From a checkpoint of a small transformer trained on Wikipedia.
Size: 8 layers, 12 heads of 64, 63.8M parameters.
Architecture: LayerNorm after each residual sum, learned positions.
Training: a variant of Muon for these matrices, 867M tokens, 6611 steps.
Each number is 500 + 50 x the weight over its row's rms, rounded and kept within 0 to 999. Layers, rows and columns count from 0. Numbers have three digits each. The size before them is the row's rms in percent of the matrix's.

# layer 4 MLP up, 3072x768, rms 0.0391, rows 381-406, columns 640-767
111:530387460524549445479601523424520503477504531506385471475534565461494430317417383439531499504497512414408432464553543424557489496575448479495445546508553548558512552469468544537423543476500405566478531480414505511535487417500526547543494524557462482509359464417416514473483511480527487492604490509482493451503442480513398574447549564557568526468464500566479515503448440528579535490539
099:486445574504456501460544398436552575510485442452462513530519402504472492462506515529475485503544411455475489487437536537541491532464569468442468531554568517598444553571557414466464494479469413521468558511513575524438455476452430432442479443423441544536526493459507402585462431486485515581514446403421496544493455400565482511495487515426506451523439530420514442502531545564488583570417
118:475429463492487492461505561576558446435495437506496561497503524559556377522461522448520483482476526460434559407508557530472473472472443550516509585565487561478417528467513459541507535484567472452476462462532564451587421548471459507624488496489439493556520518505543452561412397522462512574495454444477449545472446503517533518483476482433474480542513508503512477515551430488608516482530
098:495461418472482514503468505493715626522498502593522532473506511499506546541488573488456538419493423457479444495542524429496509540489527475473495416559448521480546568533488516516496520548416499467500402532576502453472509477509496532559510417540472415597494558502508526466533482490525472493517481488516521524564548523512498437482530523383525527568437562497562539477525525543473483472477
104:553438562519470515462524529537487508505516590524499470521500401525578519574462560447529534561426489492532442496449543430494463520473448408487586516643449494412431453443534507510498559506475463552385492599440423468543513518471422478491531582475472574518483590491381505425517505528460565486529412459496557553551499485548466484514529485503378469490547467486546561480511473499534512481509
105:502421559498462461520537479453378549463536443554415526505515524512531521411486436572494462446431556589546487553487522424510439512597434421552435480416502551493459499582544487530555424461470512424520411526541452469480563482463487459507602607480459607543471542519465485487451507565482547457521536539434536450455518575521433472438431516504483475523530392457433468542509461493541527481466
104:434503539505541530567519534442488571493432540426477473492572466516426483523529478514493556475531511435475510514517493424494519584447531549485548452467496538440479484451566526587530532458482587540567518587498545556539483489461559475465532502537552615461467492466551484479514632467510547377561527550521476507430465492451619424512597536454476401456488583460509554519557598416511450442465
109:552385433578481518423508488384457509499626517479480533409491597475564388517473485522521563458600515533456496487516553440551545516547494524568498482516451441541568486592527628516532515465470549520520405495453505559535367507488546464577452469338536433564491481513503508506575528538500452560484402542579511516506414379476485520587563451464425450558478409499485441477489548402459567553517
095:425564430562522423442587467336487434549544462595468574498432539520510372458550358435603460516460513511634501498554444506564541519565441540490457417460535531412528466440512434585581453505510571463545512552479482554522607522521539522490553469395459511502487521525427558525498617478559488666520533482429553500397469425524498498440479602551500486518529531426467519573566490461505530573502
122:494525451520514572437559470487482509495496546461511490487473457462560492433461479486440484484406539505447551492501499559536625554481484506523512599601427446520452472422515452519483539518458542578437370469452544464521533527540587382477488593429474468423504553459456553375439465511612446498587476523570499471542515492574538529538445444511464441404570519497417543538494513530475467414499
105:467501510513509476482512425556453564539486421487426463536469499511529484654481499493439500582421582501493419497514527436463467457561488539533393514462471540469473477495492506552520437487455476594455636488460556595451553499561527491451453544455556450495437506448522440478446516533507474420474519506518512571528533549518640609477548454556516547495502478449514501528502478523572543446419
110:457487494441487419461583488511494480435444491676552510412544576421483515478463580447467458457516499524489518489507523543507437529569466470511491412478566460520470471523578567486472410420526459492539481532565597581439513513484541534537562578510459469539448468440469424480595412538441452460428500436446463495512543506594576483410464458435502487525561425541493586540556473520434489435510
105:569541517496466459560491544481558429458490420474516431533528515462550544538589533541447441476531495490518426522432576479531538562548478426530438519599501482433504379531474451486478442505447435423517459514587513527499511324503535541441483401529561496538506495475482518550508341425488448424474530638486518443547512593472459484496470421507445472454524396507648455529543506491511508450450
092:487532567456420435451429488468456440476468379507559532504488511506471507527525527481496545454475412450491519484490505451441488624462458393422550460548378535464519450499441519469534573453539507501473505559503519550526530609546581528571505496507474453443575481473461527370527427470501513508570511458484509557486585568473462543478597543551559511551444513443497498447483522598549513403466
108:535476470480558462518520482411392518567490470477466463462524513500496453551480526586479604503546556510464460456434516583522510507507516477520494508443527540489522478522433469576483570535491500508487573433411488494514421529531449549452484372499523451539472450558482503469619502474486523433475486490545472486478490534576531431498490504606574372555525491499532483444535546557485475529430
103:473496466534530562548505398479492422544466534554492499533465552492483455436547522463413526457465497446480484571451487394449489456545570379599477502492519532434592515660459566466540498554566585545517528514465509483437477382503516534573557556488493494496410566460468465556487526492456463490525427480511447521494553537491511580460522566507471486464482544470523425544473439555426494599560
076:486444414506576486486448494512489504482517325584472461506473427426520499592469465449356470498494489418481401483471474480498449478556525444543454580611422483533384483476511518549495411579489527504514498556501475539602471499566596426500475414481474529519583510524590556506463425483517526497480561478553424465527522513573432515542518443483507423463424461447505495519588559595454555515470
102:387413516485559484556534499515463450520475475437536476449491592557449558466449519454488492554544521570493519530521522485578546392455556456491383476517513471489521491528493536527450468508534512497455514586394600404503520467460375542581499525434563426533373450393563493520487493483463381573461522486587523415524506573547545545513481459458503518516561480520629500466441546622467447496442
103:437560448393507345488463434491533510495542595481502561464498546552525475556507505480471495416489512539439567582535539445530554504569514509536455494498532424472433492500552493481442538495436558479508478545531563462525557484529572530614453565499580451493510455479491521495579476578484420525522500478534555516520475484468457425568490507373601475448521460471544452448430435512427470604452
097:482455484599517462503484487503496499518509507513470507468590539425466484471543486571392539523488455436543566523502539467485542550534481523458589676592472560476488552560492395561528386488448607565540469530512608600503456500544481555461501522497438489526488510441513530502503504506422526524443522516449418522442521482486535467509398446485474458505576486536491607476550608572557531540465
101:448484476537463525407460528466444508575504523559551471523469509492425524577483534566397492443574471466558520469618542477396494458510556510509528448484511448562493517505552506485405435553377460520418527500535461460538527537531524574431481537509468529476470551507550494555502511436594489495559490452539561487487449511465465530521578517442586554457488508458443514488480513419436493501608
095:490455489426460565586527505532515461517533446452537630474446485474502565467507482527446411484507457508566474417477566391485462467471459441435485550471538498598506567544426391534579529496458512474466496498478498547515504504538422516447603514518486486484531480519509463484493498469546553470448474502498620509609481512485571470570589533474555564470569419498482516479565542466490554493548
089:478602573601480472516510377504476556427448470467576493544500522572401474512522570435517472460526400510502507410560434595517472563515563440480458487533623487520550570510603491529489416437488506503521536470534461464483494458516470491604586469447551423434492494518450453558410550416532535544572509517421530496468477534517412433537525525470497436516603407549489457560521492483500515474468
105:543503539466471504414514430451550600473544425544525408540459551417572493450561627479499549533463482535588496393411597558495502506514523474474699603565495493468505482616503475510439495536508508437494511541511472547462468374592453458468454511507561437528501423451469390581530420492597522537520498531507418517548453395538474478532586489458494499382518536534497477542546513520502548535439
093:459505485508482504535501504517528458438457569625481565492585534497494520442471566516468491486540503501496468551510517491471525582464500506508492490474549482395534522505510500475524490446518476520491404516491544580487472585479467582527414454519542461470497520549360444431574491524542509536558386516415569555577421502596513472399554480539504429538562453483581473437499546450420534584511
086:512489459557544570558427571485424573573561511480513519531486506493544458529505572465526478461455470576398439465569450457495483492517416427435482552510526480437509471510590540492562521566597551566413523524509531451547528483610478601514437518446525450546572424533469490563531456448456500468537562509403488525427449542492465570545636517501513481480586490528539526452496474541467509530492
# layer 4 MLP down (transposed), 3072x768, rms 0.00973, rows 381-405, columns 640-767
106:550494411433520510536448496587539432523484513521462529438492462466526484537511513525435552511485470508506403496504504624537410442422488504491440497545559541514512619501566466575513461573512500506526560579578427543500543461533532474538501486549599514484530595520485469491526545501589513577458556508435527551462469399489483576504474500566496533537556442493491397600512569494485481486441
104:511484440480468500467552437452464573481455475542499459439487535438456516465490585467545470455550562475497539508450520549528391508487547510503526470518433458460482482511479566475517441499494490521510538553605506475532524445511468529503562620522504499462532506578489536473491520473497422481547449530481434457496541558436523507594466517468538478644448450533450546413409485478556554440526
117:462535529503436517542476484578459448453526480457465560467586516473479511475544473399501525547427542582493421546556472425435521565503402407486479408469442536549538534508431604518515460515439504476535477476499459539513614494492508517548497452474443541500465424515463518525573571507568452386454440536488514469491521551438464415579611547528499609478444501530592528406470558502500536458479
096:478485490459480429442506474463489410475504462465535486535498473529458516557484457466456467544477532508478464555509509431443535473538571532635448464556511571333567613487521554500385464584533463491397507478542533552378450478484519545601416454466542588499501445512491502489465530509521533477457461502520431500553517543508516509512514536533470527566533429494379554496464479508532534397500
105:429465461506454514542421543558400504504507490439536507418460531388535508416594363525480535432512473519568465438486522605444528533468480559477504542431501469429495590572470558415483417443491431476566536497481476464508603565544503425389479533487571461495600499434544463533411492509544551520382556488515492502453547332506445527495514576501470460503457484436556515535523492499499471469485
106:473551520545550528433518530589448475466603473499527594495504466481475470477438434515587493620578500596467521554509541483556520474453521524431502452431569455527464483482489401491535449446548617549602631536474612535475470571549480569443429589460467487503511498479562456467519544541469516490477509581457493598517411466593531525558466496571512543489499505456526500489529573574532386433502
107:476462488514450558487481482411522555415543482509596506532486476597480402432407462539474446517468460473538540403414517644440508484492504535455467462453500539561425513471472490591448540365502524489520543545430501490446456615500484624522475566497520464393498551429517516485454486426465498541529510491507478487503423575513468575445511508506445481525482502557505432513567445601401491561460
110:501518507475468578435489562485406410565489517526476532567463573558525448545456438483537480499505445476423418479501524490544408570515558466505424556404498466551482425461488481496548488522515545454399434570571554471566554588485474587540471576542476493476433476513428454451575501391507426462508504548507599517498443511457428472458528526492405543415546523500538559477555478571476508459453
092:590472491414428583600572581532487432448534469520536453512533555496542472535602545491482565596530539525524443479500459454407506531560506422524414555478493544500481507434438492562526472475565543500577473521461468409462410516427484512446577416501519533519607464442446507445442514609565436436449567462466466495582498471471424484488542520450485411497383622570646460486558479512536538439414
126:444534519410489503555501462495530582537494524540455512456478484475480569515510459476556409518525488497510430602482580432493486507434496550541565469484495464427473597576414484514513438584526491401491447548582492461556537621608472501427584447535524485569479578424508535460503476486444499504553545572440446512512563488415473465514527596508566503470485456530589457530472550495463493558551
104:471543478429550506496474492577459610509484507479544499469517511420552514448493478520541483470506455557475475548510497598461466453500515532527572500409413569549463542387391557518504557510455532488501388471504529482533511487443546517503429518486543458509488451530558564451479445355575487408548516547514523561419507469590449503520510430453487500541454583510510422506519450501525470599488
110:546481474477389540517474471567466505545525464524488560459580517534423523508488551450503491492523380457530495423467436485485573435411443541531478527553450501457503554497515468531417476539519588495516608453406491462526457440575531477480497523429523543480496400426412570489410485469577485461526413563451609542481467516461532444462509516530509594586525412403534513483545556503528435520562
102:565480550522537527441554518504533488517430565551446417528529540588528468441481499472535551481629558542460530480534480380482453549572629525555552451540531580484467584468513494472554518405439496562517478482540485524424545515529565464502450534587452479502474531417487493420433482540492591519583515496543493538518554493475506498550529509529545513525544500520485494534452502532561531594518
092:415490517571539477470421564439574526488448494597471538537475444497498466450454550443556515506498490458481483530467523531475582531487551515600495488498530541478494456504502514508371472540479487467523543492583513504425562527491525505482525421544494536542422517523507533594591519549567518514450546535428450514517511523555608479488561499476503528468515498567436389505476518496508476469563
105:545611500497446431479462533490469527471547441517514553481528496521481572519507511472526606510494518438447533565548487566507506430544428440498537476474573492493486520512507546530476427530433507407415496478584470442479512531432535554489455487500406557528502514429510585471457519436547524423490465515379439491444438477489494535520452526495522534516493480548524535555552443467423517477440
103:416517594426483595551470560565542487477484502504491570575513555517423427505481616524503449529542455527533451534491499524541492588605507522464573490462521604539516541525540418585584522493466506503547469507516525538464524583503537470468416459588479537498531451563554482476522424497449492461473554491441498533533530490470536427552437508533504419446529480516431476515496499516514337454496
075:489458539437513521511404562497557473564495524479527470410406486630483516666431509531472548485472585500466471467487427536459457459552490532476544625610460459483534555499589433474524461565475526560452589449494531461566493525638542413451476512485541507515530538444466485397533522513373568469514428466562444532474466645587476523486461554487405471518452489474485516460478547567482511434615
103:496543485463544514495439549509481551562527503634477622470480527518431530487443461550516483476490452491567477503454598440467464486445491401393538550527536498468451517472536482537438488573506423602423493566505463449522385460450519501514561501529448600525529513513484510446530546496508513579584404458475509523419494474548487528466484491439426431434543499495472517478537490593452502556535
105:446400473511499546547509535532549409504484531537474524505456547487533458544524468474491603543530480509495448499469479488502513469504528548516480554498457426463517506359466449392428463472524491419585583539514494466514435482537492424516537486444505447515454473437473457551523498528571396554428542537543474494510489459575483427490590487526507540477512530558547471471436496460522587519423
095:447447468573432482366562514400508494453508465475463467472486375454580476511439514528509475487563519476485617448539464460517497522475404464462452489637529511532438545538524604475514490581478516509495465585540550480466511475559539492504461488522485464546482486621524547578524399590483650439515475466592458519506545551523516470537501453408551536538457546497437481518550468537583434528426
105:458493501562472508488519486516506550465567517537504528481422533433509464483594507449524515457574515496556493428562554454433525468493525453473439527431418586481494491492503491479517464530551519493439511515519475536510477565552503453410504546520441580465442516489513432432435441477489549473476531406499352487546488396474474504479507506567447502586552369529544583520531423572510513513462
101:576530526373447492496406507501443544379520571469457569497436509468566580482494508467403520484566574546501465534413526567506535531554527470511567584475598443508518490392517400545525401493412526513486605473553443481502452562454475449533456528522471429503514417490455462532504560550534557429532521610442502593531517536531519480515519491511547502437497529499461508406517488592446491426402
088:488559515508517474441440578500476570478587477549479536443461570421516464475608434556478504484514396504567468547498458532480458436452461495433503419538459534387575614556536507525465429442487462606462463558489524445517512442479487542488590518496461511455442500449432639472471458550484503467497531544552444460505562470494495395393456504506480450490506553454511502443517579437578528434498
108:514466387421449498577413430400609514462511456502477457515493465522477463505531519425500446457569501481474467482500613524492491483524498491498527509533457541480557452473544509493489491523431479468634506439566541450532551484577452498427449488552398559551454609493526544604582449511488518470541580540592533565474486510411491567504428533465468479486532470532440470510487555499580528604553
091:582476485527504578526526483501589553473551428501472456652525492566531607478486610497503485408472460525526474433490477490554504581480494419475463523520464514538527526525582489477477450530528560438456477361472504508470471472486503513453510477491546589441535522490509530610575417495588426619568509418556531503542545507504594435490528395557548595510494503485579503507472535493560440535496